{
  "d_model": 384,
  "head_dim": 128,
  "positions": "learned",
  "bias": "none",
  "init_std_o": 0.0,
  "lr_mult_qkv": 0.4,
  "decay_fraction": 1.0,
  "decay_shape": "sqrt",
  "batch_tokens": 262144,
  "train_tokens": 726100000
}
Each number is 128 + 32 x the weight over its row's rms, rounded and kept within 0 to 255. Layers, rows and columns count from 0. The size above them is the row's rms in percent of the matrix's.

# layer 8 attention output (transposed), 256x384, rms 0.118, rows 115-127, columns 0-191
size [ 83  84  84  85  87  84  86  86  88  85  85  85  86]
[[145 124 109  95 107 131  96 109  93 149  66 153 121 118 144  73 118 143 102 141 111 112 115 171  95 116 152 109 167 192 152 156 144 107 144 109 189 142 122 106  99 157 127 182 112 121 142 133 138 161 128  90 121 164  40 181 129 120 164 114 109 133  94 149 137 137 130  95 135  93 132 187 174 140 167 151 119 107 142  63 142  98 125 173  82 122 143  78  74 101  98 145 144 128 136 103 125 193 138 101 103 122 115 149 155 160 151 111  86  85 161 137 113 146 142 101 129 100  77 126 147 131 111 149 131  80 134 123 199 134 168 124  86  56 110 146 121 108 122 143  94 123  92 192  88 189 140  86 153 159 131 113 124 163 154 120 128 190 126 207 106 110 102 124 182 121 122 188 165 156 187 127 158 116 112 108 186 126 103 216 122  28  94 159  93 149 103  82  97 165 126 105]
 [110 114 116 104 116 138 112 114 122 181 148 124 162  80 129 161 123 105 101 135 144 144 117 141 156 163 124 126 164  76 181 124  99  57 154  82 187  91 182 194 199 111 177 165 152 163 120  77  77  70 159 140 143 148 149 146 153 104 113 141  84 199 110 118 133 107 152 110 131 147 124 125 102  95 145 124 120 148 105 152 143 122  79 152 111 121 118 165 105 117  80 122 129 117 134 165 166 170 159 138 102 116 144 149 141 145 116 110  88  77  62  98 132 218 110 156 125 137 131 189 169 120 146 135 141 136  68  82 157  78 114 134 146  86 150  69 110  66 121 101  95 103 182 157 133 136  51  99 184 144  98 129  82 157 145 148  95 171 103 151 114 118 115 118 120  99 168 169 139 158 150 181 122  93 107  99 135 171 185 126 141  80 117 115 133 185 111 101  95 124 132 135]
 [ 83 132 131 111 110 127 155 134 147 163 151 179 168 114 135 111 187 144 125 206 164 120 101  79 157 136 103 100 107 129 144 152  98 162 170  99  86 159 171 131  84 121  99 108 150 126 108 164 124 109  44 198 175 102 165 151 146 107 148  71 120 126 136 104 113 104 148 111 107 106 139  99  89 128 125  85 129 113 159 164  89 113 156 115 130 121 107  82 103 178 169 115 146 161 152 126 125 122 119 137 133 163 106 183  72 115 120  97 104 133 180 153 107  86 130 120 173 130  70 133 118 119 147 155 163 129 124  84 142 136 145 127 191 216 214 166  87 153 132 160 100 126 184 131 150 161 152 112 151 156 130  84 127 118 165 164 162  81 158 123  90  74  89 206 132 128 115 101 179 138 106  82 154 155 138 154 118  81 104  88 106  92 142 151 127 107  66  87 142 123  91 139]
 [152 105 105 170 159 224 119  25 100  68  86 106 104 165 204  93 158  82 135 151 118 108 154 151  91 126 129 151 115  83 126 154 122 121 105  94 106 165  81 118 139 150 177 143 159 117  65  94 182 148 110 163 135 159  94 140  78 143  87 174 135 104  96 109 110 132 105 124 140 105 125 109 150 235 165 155 113 121  90  97  96  81 186 110 127 125 150 101 115 194 148 113  99 145 141 147  84 113 144  85 124  85 118 143 174 101 187 160 113 109 123 100 122 156 205 107  94 132 109 121 126 142 208  99 136 147 138 182 123 127 125 168 185 159 141  97 112 120 105 137 151 131 154 172 123 111  89 143 117 114 118  96 142  99 145 172  81 108 169 189 103 176 115 120 146 134  78 135 119 127 183 117  83 128 143  54 138 130 119 137 106 156  92 125 175 171  59 133  86  87 155 109]
 [ 96 187 126 147 133 117 134 146 147 142  62 110  90 150 120 118 163 133 152 116 101 129 106 147 140 100 100 178 161 115  94 111 179 164  81 164 133 163 136 186 152 100  82 145 130  74 122 141 144 135 113 136 124 146 165 121  94 148 101 103 195 100  98 173 117 118 191 194 174 121 164 130 125  98  87 147  86 158 109  72 162 108 193 165 183 143 124 176 150  81 175 101 149  91 144 111  92 153  98  79 140  95 157  99 124 127 140  79 117 159 136 189 189 139 160  98 128 140 175 169 148 135 136 139 115 168 138 172 117 142 133 142  65 117 144  41  50 140 131 110 147 179 183 111 152 167 144 100 174 118 154 174 116 140 112 170 105 144 118 133  97 134 144  98 143 102 142 108 114 111 204 105 126 138 117  91  73 104 120  96 130 117 163  77 136 158 102 181 150 107 103 106]
 [182 111 161  81 109 140 146 123 148 118 115 121 134 154 168 190 138 103 151 114 153 130 146 135 134 159 134 135 147 139  99  68 160 113 125 158  65  92 113  76 160 104 155  93 148 146 130 128 110 152 118  86 118 208  83  94 163 184  93 121 165 142 134 114 139  55 131 119 154 105 136 124 147  96 121 145 139 180 119 142 149 180  85 119 158  96 163 178 132 125 171 152 167  51 111  92 111 130 179  53  95  51 107 169 151 181  99 126 131 182  85 176  92 150 122 166 121 110 129 145 149 140 127 164 111 137 130 113 115 136 123 108  92 132 231 113 176 108 123 105 134 175 131 147 117  81 128 127 105 113  90  93 136 156 143 148 121 103 151 166 123 147 101 191 114 180 118 165  45 135 116 110 141 106 141  84 148 129 122 137 172 161 125 111 142 113 106 144  83 145 163 133]
 [109 108  71 167 117 108  99 113  80 114  86 162 143 134  65 141  86 140  98 144 140 125 125 127 116 123 167  86 140 126  92 173 169 133 191 113 119 108 143  83 117 205 174 123 127 169 160 123 135 134 143  97 125 131 154 112 181 136 175  99  92 128 119 185  85  96 155 144 106  84 155 187 158  98 118 142  89  42 153 108 126  66  84  91  49 123 153 111 118  80 125 123 129  97 118 169  84 135 129 176 120 123 143 133 134  77  86 118 128  68 130 148 101 167 144 151 134 146  85 155 111 115 130 225  72 113 180 119  86 134 155  71 112 151 127 160 130 140 139 110 128 166 157 100 194 152 148 153 134  77 101  80 193 153 151 105 114 159  81 141 149 153 148 135 123 187 171 175 121  87 109 153 156  85 126  80 174 119 185 154 132 109  72 122 169 127 126 133  69  97 150 116]
 [161  88 120  85 167 130 137 117 161 144 121  52 162 163 140 120 141 112 120 157 112  98  78 126 134 103  70 158 189 111 170 143 128 146 109 178 121 144 107 134 109 185 113  61  95 172 135 147 164  83 155 148 157  98 139 148 156 131  96 113 151 114 126 134 133 131 130 169 184 116 141  71 185 144 112 141 110 104 126  68 176 107 131  82 120 125  74 128 129 138 147 132 175  88 127 156 168 128 138 124 113 159 107  68 118 126 124 121 120  84  92 120 162 139  98 138 138 139 187 156 109 144 163 131 102 224 128 163 157  85 120  94 159 142  61 114 137 201 162 144 106 104 171 100 106  87 106  61  61 110 177 134  73 139 128 134 144  79 124  95 132  97 107 133 154 147 143 148 106 187  93 123  97 120 134 110 167 135 156 139 170 168 186 121 162 123 191  84 167 122 134 104]
 [144 184 105 116 112 123 147 127 137 111 151  99 190 122 101 135 135  91 183 132 167 130 177 126  98  89 135 130 218 140 173 147 130 129 128 145  82  95 168 147 106  82 100  97  96 147 133  92 159 158 122  89 189 145 184  71 131 111 193 140  58 176 166  91  77 166  99  74  90 105 102 110 120 132 123 105 181 107 100 132 128 119 114 205 174  94 154 123 124 125 136 130 133 120 137 132 135 161 150 126  92 114  80 102 131 178  65 162  98  89 124  60 131 101 105  95  86  94  79 144 135 111 178 111  64  89  95 192 154 167 101 172 158 107 165 143 170 102 117 127  98  94 150 132 101 145 115  81 113 133  95 157 139 153  67 110 155  97 125  94 113 129 101 128 154 124 106 157 173 117 105  89  89 143 120  89 120 165  54 127 118 155  99 138 131 106 134 132  88 127 177 180]
 [154 125 141  99 111 163 113 117 141 122 121  57 122 157 128 104 116 155 159 142 103 130 112 140 102 159 148 183  64 145 135  81 139 167  91 126 121 100 138 166  61 141 145  62 112 120 120 170 151 168 134  88 140 115 150  72 157 172 119  96 147 138 146 103 160 113 157 139 169 135 164 141 127 129 143 198 166 159  60 125 130 206 111 139 145 167 121 100  46  89 149  91 144 147 111 115 100 186 185 106 139 100 111  64 108 179  75 143 141 112 177 134  96 176 194 140 156 136 138  74  99 174 141  71 119 141  96 152  83 154 139  78 125 103  90 122 109 132  90 121 175 155 138 166 101  77 188  67  78 115 131 151  80 167 145  99 161 135  52 131 136 186 177 134 156 191 115 106  78  88  94 135  67 142 156 129 124 118 158 124 187  98 146 180 115 156 138 165 149 122 117 137]
 [110 169 151 122 155 101 109 121 121  72 110 128 129 165 141  86 142 103 143 128 121 101 150 139 152 122 101 174  89 133 102 113 109 146 166 141 125 119 168 150 172 124  92 134  99 191 153 147 138 164 155 129 153 118 129 163  95  70 122  55 111  83  79 125 121 152  98 104 108 180  98  74 130 111 129 107  77 139  52 135 108 109 182 123 180 136 145 127 143  88  87 117 122 147  90 205 130 128 145 141 140 174 126 107  68 116 124 201 151 106  96 109 118 128 106 169 125  99 133 138 109 185  84 114 149 142 135 115 125 172 160 200 107  62 160  26 178 181 175 127 153 159  71  86 115 109 107 116 104 175 102 140  66  96 159 161 177 123 126 176 179 157  84 133 148 176 125 146 135 141  88 128 118 153 152 166 117  91  92  92 134 156 137 126 153 145 153 127 166 108 128 124]
 [144  36 133 168  87 123 120 131 170 151 166 133 122 192 138 163 128 170 108 157 133  74 160 141 143 120  97 137 127 105 107 139  80 109  84 166  87 133 138 161  98 134 176 122 134 124  91 140 122  97 137 137 145 148  76 148 128 126 152 103  96  93 175 120 132 174 148 159 118  71 121 149 108 110 135  86 134 138 121 174 100 144 136 152 131 168 129 115 132  64  83 214  79 142 165 169 133 132 194 141 128 155 108 152 173 104 139 146 106 127 163 129 123 113 190 153 125 152 137 195  85 150 140 111 148 139 195 184 111  82 103 109 132 102 153 105 172 169 116 106 139 126 136 191 163 147 137 146 127 121 158 114  75 156  80 152 114 145 174  85 167 153  85 132 163 173 131 123 188 145 122 130 135 159 103 108 117 114  94 116 129 117 128 113 104 133  70 140 142 107  86 107]
 [160 170 139 142  99 175 116 112 105 130 235 128 138 118 154 134 146 178 131  86 110  99 146 169 173 156 100 175 192 117 138 124 101  71 119 107  95 206 114 106 150 176 146 116 108 151 165 168 156  78  93 141 137 105 100  99 138 122 137 126 142  90 166 138 123 120  75 116 111 119 157 136 217 128  99 152  94 106 133 123 136 148 143 156 155 149 198 110 156 171 142 102  77 153 153  38 128 115 106 136  95 166 122 155 153 117 149 121 137 122 137 124  79  98 147 181  99  93 169  88 134  99 158 128 164 157 112  77  97 107 217 160  60 105 134 189 141  92 146 128 102 180 125  91 141 113 106 130 118 159 115 166 121  87 157 175 124 147 120 134 160 138 122 119 153 130 137  79  86  70 112 129 116 137  79 183 132 147  77 152  90 164  98 151  73  66 105 123  86 144 153 183]]
# layer 8 attention value, 256x384, rms 0.0627, rows 116-127, columns 0-191
size [ 85  84  86  84  84  88  86  90  88  82  89  90]
[[171 134 201 182 139 153 151 131 126 176 157 145 142 137 120 134  91 164 133 145 158 130  91 158  56  97 136 119  91  80  96  94 145 144 186 173 110 143  91 125 107 115 107 167 126 109 140 103 198 160 130 141 144 116  99 194  73 159 130 181  68  89 170 149 176 105 156 132 142  96 105  77 102 146 124 149 132 166 125 144 140 113 148 120  50 136 148  80 121 160 130 146 100 138 114 123 125 116 118 110 150 175  56 105  74 114 181 123 160 151 118 182 127 110  80 186 153 119 158  69  98 102  86 132  95 158 132 121 153  99 193 100 118 113 112 203 180 157 109 128 118 105 113 177  94 112 147  83  85 146 122  82 186  76 119 101 137 141 158 202  62 148 127 146 118 167  69  90  72 137 197 124 103 131 188 100 179 110 127  87 105 101 127 142  78 149 149  86  99  82 105 155]
 [111 112 101 162 147  96 135 108 108 132 138 121 158 156 113  56 129 104 140 163  96 166 140 122 124 125 151 161 106 107  97 116 167 148 108 179 113 114 156 134 173 113  70 171 167 130 110 175 159 110 127 133  88 152  87  75 106 174 112 124 152 101 193 113 148  73  96 138 115 130 165 129 152 167 157 178 104 143 137  93 144  93 127  96 174 133 116 173 161 161 167 124 145 128  77 101 123 172 156 161 160 116 109  93 153 183 161 154 115 183 150 132 131  81  92 106 158 129 179 119 187 148  90 145 112 146 124 150 117 134 191 160 179 130  78 116 152  62 113 122 152 150 125 110 115 155 152 133  97 196  93 167 166 132 105 146 102 101  81  70  90 126 149 122  99 151 124 137 119 104 116 128 118  81 158 163 109 119 161 116 147 134 104 118 130 120 124 160 144 126 157  55]
 [105  85 164 102 145 130  72 165  79 129 161 131 145 129 148 128 109  99  98 107 141 118 160 144 171 101 125  62 103 121 168 165  97 131 120 157 157  75 133 112 194  81 124  74 112  97 154 116  90 104 168  98 130  93 149  87 128 107 114 166  87 127 131  97 134 108 119 154 102 169 137 137 126 113 126 139 135 113 166 114 143 120 127 109 181 124 103  90 104 156 124 184 129 121  64  85 182  87 146 159 162 108 195  85 104 179 110 187 103  71 162 148 151 131 157 103 111 143  70 169  68  71 120 171 194 135 173 131  84 147 177  80 104 104  75 156  63 102  75 122 135  58 120 142  87 161 118 176 158  88 132 134 101 159  87 156 115 162 128 118  87  85 127 153 117 136 117 107 100 141  67 105 190 122 123 172 130 186 149 127 112 160 108 116 104 167  66  91  53 140 134 129]
 [202 137 127  96 127 170 137 104  86  94 102  97 122  99 110 108  43 192 102 135 159 178  61 143 128 128 141 159 104 111 108 147  94 107 104 123 141  85 101 166 166 135 104 151 165 142 200  64 137 128  88 126 124 103 136  80  84 115 146 122 168 122  93 164 143 139 112 112 133 199 188 113 150 112 160 105 139 146 164 151  80 168  78 142  51 121 147 133 100 118 178 151 145 154 141 128 126  92 128 134 168 175  96 127 117  87 126 130  79 128 102 123 139 136  94  82 182 119 107 126 108 136  99 140 103 120 177  87 150 156 179 138 129 174 140 117 122 111 143 164  51 111 145 159 170 106  89 135 104 165 110  82 192 150 130 147  82 141  93 138 178 120 115 178 155 150 131 130 143 119  95 132 127 115 119 175 119  63 123 141 108 137 169 149 134 135 153 154  94 162 103 170]
 [110 115 166 106 187 121  95 157 147 141 159  64 136 137 169 129  50 163 111 106 142 166 100 124  97  87 176  64  61 154 137 167 142 154 109 116  63 116 155 175 117 132  93 118 110  71 143 199 110 172  62  99  99  84  98 145 160  73 197 156 180 155 129 120 141  93 102  99  57 129 135 119 159 129 109 106 147 133  94 148 178  83 129 161 141 127  86 109  99  96 145 185 164 160 104 128 157 120 131 129 121  72 103 163 166 148 176  97  96 127 116 133  64 137 124 142 146 179 192 151  98 126 171 128  92 119 183 118  94  46 104 113 172 135 149 127 106 192 131  98 120 177  96 139 125 130 134 119  89 102 179 136  89 131 161 126 150 120 127 165 190 141 130 171 126 104  85 121 130 124 103 171 141  89 106 108 166 125  99 184 131 123 131  95 181 143 149 200 112  86 142  60]
 [ 88 153 123 153 152 168 110  99 212 143 114 185 101 170 162  49 105 118 167 127 112 125  86 104 111  96 130  85  78 108 155 134 179 116 117  86 168 195 133 127 166 143  99 198 127 147  88 124 101 152 119 160 126 123 116  83 131 133 110 131  98 123  61 116 139 106 111 102 129 169  90 124 144 214  92 147 100 132  94 181 142 129 120 141 179 118 110 148  89  76 142 116  77 160 141 132 130 104 112 175  94 156 128 155 128 139 115 165  86 167 113 148 111 137  91 134 128 127 170  91 105 127 154 118 187 133 129 135 114 132  83  74 123  85 169  85 182 115 141  78 161  90 160 112  52 111  95 121 137 149 166  64 130  94 100 162 152  97 101 116  87 108 120  60 126 117 176 140 106 177 169 122 148  86 175 130  88 129 176 127  94 182  72 127 130  67 125 121  79  93 112 144]
 [175  93 134 146 188 117 120 105 170 173  88 132  83 144 125 159 109  96  78 118 162  92 150 143  93 118 129 125 100  79 141  47 119 124 192  97 104 156 103 146 162 139 139 100 109 128 134  72 152 100 103 147 151 135  81 106 139 178 145 158 129 163  94 157 157  86  62  80 118 145 167 155 126  90 140 161 140 138 172 120 108 109 118 147 187 115 151 101 180 208 110 163  83 107 170  88  71 102 136 104 125 131 170 158  88 104 138 123 207 162 127 152 123 108 127 106 103 105 128 139 121 147  54 146 137 111 132 163 102 126  70 141  89 124 109 152 128 103 126 175 175 133 175 141 151 113 158 158  79 101 151 157 129 139 137 144  73 149 165 127 110  82 121 111  65  92  90 202 201 169 115 135  59 123 136 124 146 106 107 134 137  95 106 162 152 143 132 158 141 186 120 122]
 [124 135 114 147 179 101 160 101  92 109 145  73 119  53 192 165  73 146 102  82 121 134 130 134  96 150 133 104 110 141  75 152 106 149 140 117 106 128 185 151 116 160 156 184  85 118 191 177 123 147 172 189 118 115 113 147 132 147 209 155  94 120 143 118 114  93 135 113 104 101 125 117 147 120 113 116 130 106  63  82 171 113 132 106  64 113 142 155 136 148 149  84 175 142 124 144 172 142 129 118 116  94 132 167 147 128 134 126 128 210 135 141 114 146 215 113  75 138 117 107 168 130 129 145 168 124  71 188 141 140 176 161  99 197 112 198 126 156  94 126 136 159 133 128 117 100 134 187  70 172 127 125 121 119 123 100  73 140 132 170 124 171 141  78 145 113 126 102 130  91 162 128 177  90 115 102 164 132 159 103 166 139 138 117  56 124 167 178 104 124 122  94]
 [ 91 125 118 143 123 166  98 184 147 142 121  69 155  97  94 124 161 155 131 105 146 135 146 154 160 125 155 134  68 124 170 115 127 110 151 192 153 111 114  75 103 190 131 125  86  87 164 102 194 149  92 111 156 166 123 104 111 126 119 134 132 134 131 166 156 190 165 100  92 103  93 102 172 130 136 110 144 119 128 137 174  95 122 108 162 134  82 156 120 128 135 182 165 106 190 113  86 139 149 141 127  85 156 163 161  86 130  72 147 195 130  85 139 152 169 138  76 122 191 108 108 133 170 153 134 131 138 111 105 108 122 178 171 103 115 153 100 123 101 143 129 130 104 130 160 160 107 143 134 106  94 122  74 144 140 148 112 109 150 117 119  95 177 141 168 123 132 114 142 179 167 159 173  63  80  85 157 174  97 141  53 119 154  69 114 128 157 113 106 130 151 137]
 [197 119 153 183 137  34 141 113 176 201 141  94 124 135 133 167 110 221 155 108  63 197 156 184  99 178 144 140 144 146 119 175 137 154 131 155 139 120 137  79 120 118 159 146 129 130 147 106 164 113 121  79 119 116  97  84 111  73 155  55 171 130  85 135 141 181 119  86 122 115 158 105 120 150 155 153  91 138 108 140 126 173 163 123 112 174 119 174 173 138 180  76 120 142 129 102 114 166 109 113  94 113  95 145 125  84 155  82 137 117 103 116 160 111 129 125 155 129 124 138  82 100 107 141 126 104 117 122 106 146 131 149 143 129 101 186 183 115 135 111 144 102 106 163 130  36 179 143 105 136 163 175 134 207 138 117 189  94 109  87 121 118 122  60 106 133  84 154 152  93 104 150 166 122 151 122 130 134 110 164 127 100 135 153 199 125 169 151 140 149 110 115]
 [155 183 158  99 150  97  87 139 131 120  97 106 126  96 131 138 130 131 113 140 201 165 146 118  82 124 161 137 176 102 161 128 130 129 130 115 133 111 102 136 154 131 124  70 152 158 149 101 134 183 134 177 136 124 140 125 142 148 108 116 183 171 115 176 153  75 126 102  78 131 129 173 102 132  29 174  97 150 138 136  94 159 136 155 128 197 140 123  99 150 175  93 215 119 161  70 176 129 171 117 150 117 169 143 109  87  91 129 131  96  99 113 155 122  89 126  79 148 104  91 123  93  87 122 129 155  83 148 143 135  98 147  71 137 117 128 155 112  82  87 127 131 166 162  93 124 149  97 145 158 112 205 146  68 102  84 134 117 123 144  94 186 168 100 118 140 101  99 112 117 121 189 159 118 101 101 113 104 120 146 138 141 151  82 137  85 180 136  91 124 147  88]
 [134 100 119 161 117 155 201 168 174 108 113 140 174 134  86 155 129  98 116 152 136 136 122 116 183 116 112  92  63 136 167 163  84  77 142 150 188 105 136  81 154 161 109 130 128 111 119 171 137 194 159  94 124 138 130 128 167 122 170 116  91  71 110 132  91 141 106 138 172 192 163 115 167 110 139 123 117  79 159  97  98  99 141  79 120 125 131 125 132  95 115 124  83  98 129 156 175 141  94 113  81 115 128  72 126 127 131 133 102  75 157  94 162 121 146 113 150 157 148 107 160 127 102 127 147 166 169  99 188  93 127  94 105 138 107 139 106 117 224 166 154 115 140 153  94 181 141 136  85 100 106 147 153 148 135 170 122 100 110 111 153  81 106 103 148  72  92 137 167 161 114 184 132  42  81 105 108 103 103  75 171 145 120 123 136 110 147 142 144 102 163 151]]
# layer 8 attention query, 256x384, rms 0.0592, rows 128-133, columns 0-191
size [109 111 108 112 104 103]
[[177 180  60 137 123 124 121 195  77 179 105  99 176 121 225  98 197  97 115 121 144 121 135  87 136  98  95 143 182 139 138  94 127 145 127 135 132 145 124 151 168 178 119  76 164 135 164  88 194 122 113 136 172 109 117 110 113 164 116 144  90 139 144  85 158 103  51 161  72 157 140 129 126 139 150 156 183 142  66  57 137 105  86 105 159 119 143 108 106 124 159 151 145  95 166 144 187  95 118 121 117 108 120 117 101 128 108 147 109 137 136 137 115 153 161 102 188 164 182 132 136 173  87 129 150 102 181  64 115 116 115 136 101 166  88  93 146  91 158 163 122 105 143 110 112 122  86 124 141 158 178 115 143 118 155 137 160 114 154 137 147 135 125  93 109 101 118 127 141 136 130  88  98  97 105 151 149 141 161 135  61 203  82 130 128 144 133 135  85  28 172 108]
 [168 100 113 133 174 174 138 161 132 129  79 132  96 152  92  79 170 196 151 109 197 213  87 102  71 166 128  84 122 147 134 107 102 131 211 154 117 115 141 137 134  64 145 139 173 140  77 116  94 150 138 157 117 101 144 104  72 166 112  95 160 108 150 157 162  99 144  85 136 136 163  85 163 118 137 108 122 129 112 167 129 149 160 111 161 133 113 129 181 136 137 110 115 137  97 110 142 166 151 148 130  97 110 174 126 149 111  86 204 196 146  80 173  14 100  53 101 120 108 149 118 131 101 160 154 109 118 111 155  67 144 101 165 114  91 143 150 182 163 105 115 138 151 113 154 139 127 161 117 120 183 104 137 126 113  93  78 106  86 115 122  48 127 203 120 120 119 123  97  71 172  73 144 124  83 157 150  86 167 188  97 136 159 145 143 114 129 121  93  72 184 146]
 [140  81 124 125 139 135 114 157 102 130 156 155 118 103 126 126 150 118 135  94 152  99  98  97 146 116 155 151 139 104 167  96 119 118 123 118  99 123 141 134 152 131  93  76 140 150 109  92  30 100 170 106 180 112 112 152  66 184 164 144 154 104 137 159 144 160  98 157 147 102 120 133  96 155 171 128 145 178 177 145 130 126 140 143  99 129 169 108  80 182  93 101  92 104 181 107  97 123 181 149 192 183 103 179  65  93 101 111 112 180 136 127 134 150 102 146 107 139 133 124  84 140 136  63 120  98 115 167 146 118  40 135 152 119 138 150 137 119 101 110 144  89 135 118 111 109 145  94  79 169 140 150 123 113  94 145 123 115  99 147 147 150 214 116 159 130 130 115 165 195  63  96 116 160  95 132 110  67 204 116 174 154 168 150 151 101 115 122 214  91 146 111]
 [188 161 151 193  95 125 159 119 120  70 138 123 110 127 164 124 199 149 147 131 139 112  93 117  78 124  98 111 117 108 158 126 103 138 131  88 164  81 120 133 115 175 171 103 131 170 117 125 163  99 178 143  98  75 142 134 132 101 138 108 177 124  95 139 102 149 165 140 152 170 122 177 134 123 204 177 182 121 139 178 133 149 113 104 121  94 175  75 119  86 138  64 140  83 126  87  77 151 135 123 129 129 169 107 131 117 135 180 148  82  52 132 124  94 135  87 110 101 174  70 106 105  63  54 173 126 139 191  88 175 134 123 179 118 138 177 146 112 119 138 126 117 144 107 115 131  90 118 113  89 154 111 103  57 129 159 142 118  94 150  96  94  77 160 149 142 157 105 137 110 151 168 137 138  94 126 125 163 138 109  92 109 140 127 184 173 149 140 141 165 141 149]
 [ 63 125  53 109 111  85 111  96 194 122 117 129 153 140 137 132 114 149 115 132 142 131 133 103 132 147  72 165 132 131 143  90  71 165 128 112 103  45 144 100 119 178 137 137 116 156 121 143 140  91  93 158 100 147 125 115 146  67  73  93  90 142 141 148 111  80 128 150 161 143 115 141 123 140 131 148 111 139 132 157  81 150 167 108 105 160  97 199 163  87 125 184 105  90 103 170 131  92  81 145 145 112 176 160  86 147 127 155 126 129 124 115  94  55 142 114 119 101 113  76 192 104  69 107  53 151 137  95 134 139 178 155 102 143  74 144  85 107 202 111  96 173 140 172 101 178 118 160 158 109 121 130 112 123 120 131 175  90 152 169 179 150 121 139 167  66 112 146  65 158 171 156 131 120  91 191 166  71 133 163 126 165 111 165 139  57 122 106  87 183  71 152]
 [ 95 124 121 147 159 101  91 109 100 122 187 149 169 114 152 170 118 147 189 202 101  77 122 150 100  99 112 135 150  88  97 152 218 130 176 107 145 121 134 184 156 107 145  79 156 148 108 148 141 175 107  57 106 155 166 127 129 124  98 150 147 174 167 136 119  97 149 172 132 138 177 106 127 104 147  64  78 162 152 200  72 111 102 120 119 129 108 119 123 177 144  96  60 169 139 164 147 121 120 120 154 148 133 150  98  92 139 140 139  79 110 164 151 126 134 107 123 146  99 147 145 158 125 117 185 104 148 126 135 157 110 107 161 125 149 163  12 158 127 167 135 137 122  92  88 103  75 116  81 141 174 158 158 131 134 130 122 109 137 157  91 141  94  37 137 155 141 147 134 126  98 144 179 112  95 119 146 114 192 133 156 134 133 165 147 139 138  69 140  94 127 117]]
# layer 8 attention key, 256x384, rms 0.0613, rows 128-132, columns 0-191
size [112 113 110 108 112]
[[ 80 194 127 147  72 163 143 116  79 188 151 172 147 108 152 178 153 105  98 110 106 172 166 125 105 147 136 125 119 106 162  52 198 162 142 125 155 114 151 131 126 149 160 128  97 131 141  84 135 136 131 135 143 131 184 120  70 173 128 162 121 179 156 116 152 148 119 159  85 138 142 150 156 142  82 185 135 102 118 145  92 112 129 106  90 164 105 140  65 212 150 181 106 126 105  96 152 117 132  70  74 102  98 145 195  92 126  77 149  83 124 175 175 165 125 120 183 109 195 143 153 141 106 147 149 106 162 150 148  90 166 155 120 133 148  76 147 137 130 174 130 118 191  77 141 128 161  97  94 121 116 112 177 114 119 205 144 164  99 173  85 123 151  76 125 139 120 141  72 137 135 155 103  99  75 125 174 138 161  96  91 105 130 106 140 136 121 181 119 105 146 146]
 [122 151 105 116 145 117 164 147 161 141 118  67 101 134 137 146 127 156 158 170 111 116 186 105 136 104 135  81 100 146 148 133 151 131 188 149 108 120 130 140 163  87 141 107 148 151 131 156 130 152 146 168 129  61 131 118 123 150  43 171 141 106 123 152 148 152 144 180 161 154 169 129 175 108 133 137  62 112  91 159  62 181 117 142 149 162 115 115 121 150 153 112 161  48  82 157 105 143 164 132 120 120 125 153 141 108 110 154 138 141 136 124 177  97  62 145 114  77  97 150 140  70 143 131 194  96 147 133 113 158 218  88 121 120 116  94  95 178 182 104 155 122 103  95 131 152 153 133 119 143 148 164 145 155 140 129  96 132  74 131 125 110 123 148 120 129 126 142  73 132 169  62 122 148 101  94 119 109 147 129  66 129 128 141 171 106 149  98  94  98 120 127]
 [ 77  34 105  74  81 132 154  96 154 135 139 130 125  83 137 124 125 192 137 157 144  89 123  94  91  88 151 192 116 138 178 161 176 114  70  89 146  89 129 148 153 183  93  65 157 106  86 160 106 115  97  89 160 178 112 169 112 114 103  99 140 141 126 195 127 136 145 173 124 162 187 114  89 123  85 135 129 158 126 118 160  64 146  94 129 132 186  91  95 147 144  97 157 137  91 131 131  73 136  88 152 146 138 149  93 112 114 118 155 124 145 133 152 123 117 165  88 152 154 141  86 149  94 135 100 131 155 195 146  81 131 116 152 159 152 171 191 157 184 109 104  74 191 120 119  95 101 168 126 133 158 144 107 165  95 149 136  77 116 166 156  85 146 110  84 114 104 110 150 142 134  92 125 150 147 135  69 105 197 117 136 162 144  91  97 138 140 129 102 159 142  81]
 [132 112 124 114 135 141 126 110 187 135 173 131 123 120 138 139 172 154  77  85 113 171 118 170 115 129  92 116 138 112 141 112  84 139  62  77 129 175 162 151 202 158 128  83 129 164 118 149 116 119 104  88 109  73  87 123 144  93 148 152 154  74 111 135 126 113 182 161 100 138  61 163  95  98 147 144 152  66  83 160  94 111 181 147  93 145 109 150 165  74 146  79  74 119 151  96 101 177 157  81 105  86 147  97 112 163 160 150 119  57 121 128 117  82 192 125 131 172 186 111 101 113 102 155 139 149  72 132 104  75 124 115 129 148 144  99  62 169 120 136 131 151 133 119 188 142 160 144 126  96 157 180  92 132 111  97  87 116 112 141 105 155 156 130 124 106 200 120 146 155 129 109  86 112 112  82 111 122 153 142  98 152 155 162  89  85 191 207 119 125 148 181]
 [101 126 161  97 126 128  66 148 148 127 119 132 167 107 197 134 151 106 115 139  91 145 158  83 137  85 137 125  96 124 189 136 105 182 165 123 102 106  98 107 122 159 117 127 108 110 171 127  36 102 123 165 115  91 139 117 148 100 113  85 159  98 133  96 145  57  91 178 112  97 153 100 133 129  94  50 126 155 142 100 143 106 163 122 148 150 108 190 162 140 114 138 139  59 133 133 138 163 153 148 157 162 185 112  85 172 132 148 123 137  56 163 128 163 133  94 202  73 138 130 167 145  95 126  98 191  96 108 111 151 135 131 165 122 146 178 109 125 119 124 109 152 178 134 151 113 188 122 182 107 123 104  98 185 154 184 158  88 107 154 156 137 201 161 134 106 137 107 134 210 156  82 123 159 133 124 177 100 130 152  88 116 117 107  51 153 164 101 158 128 110 218]]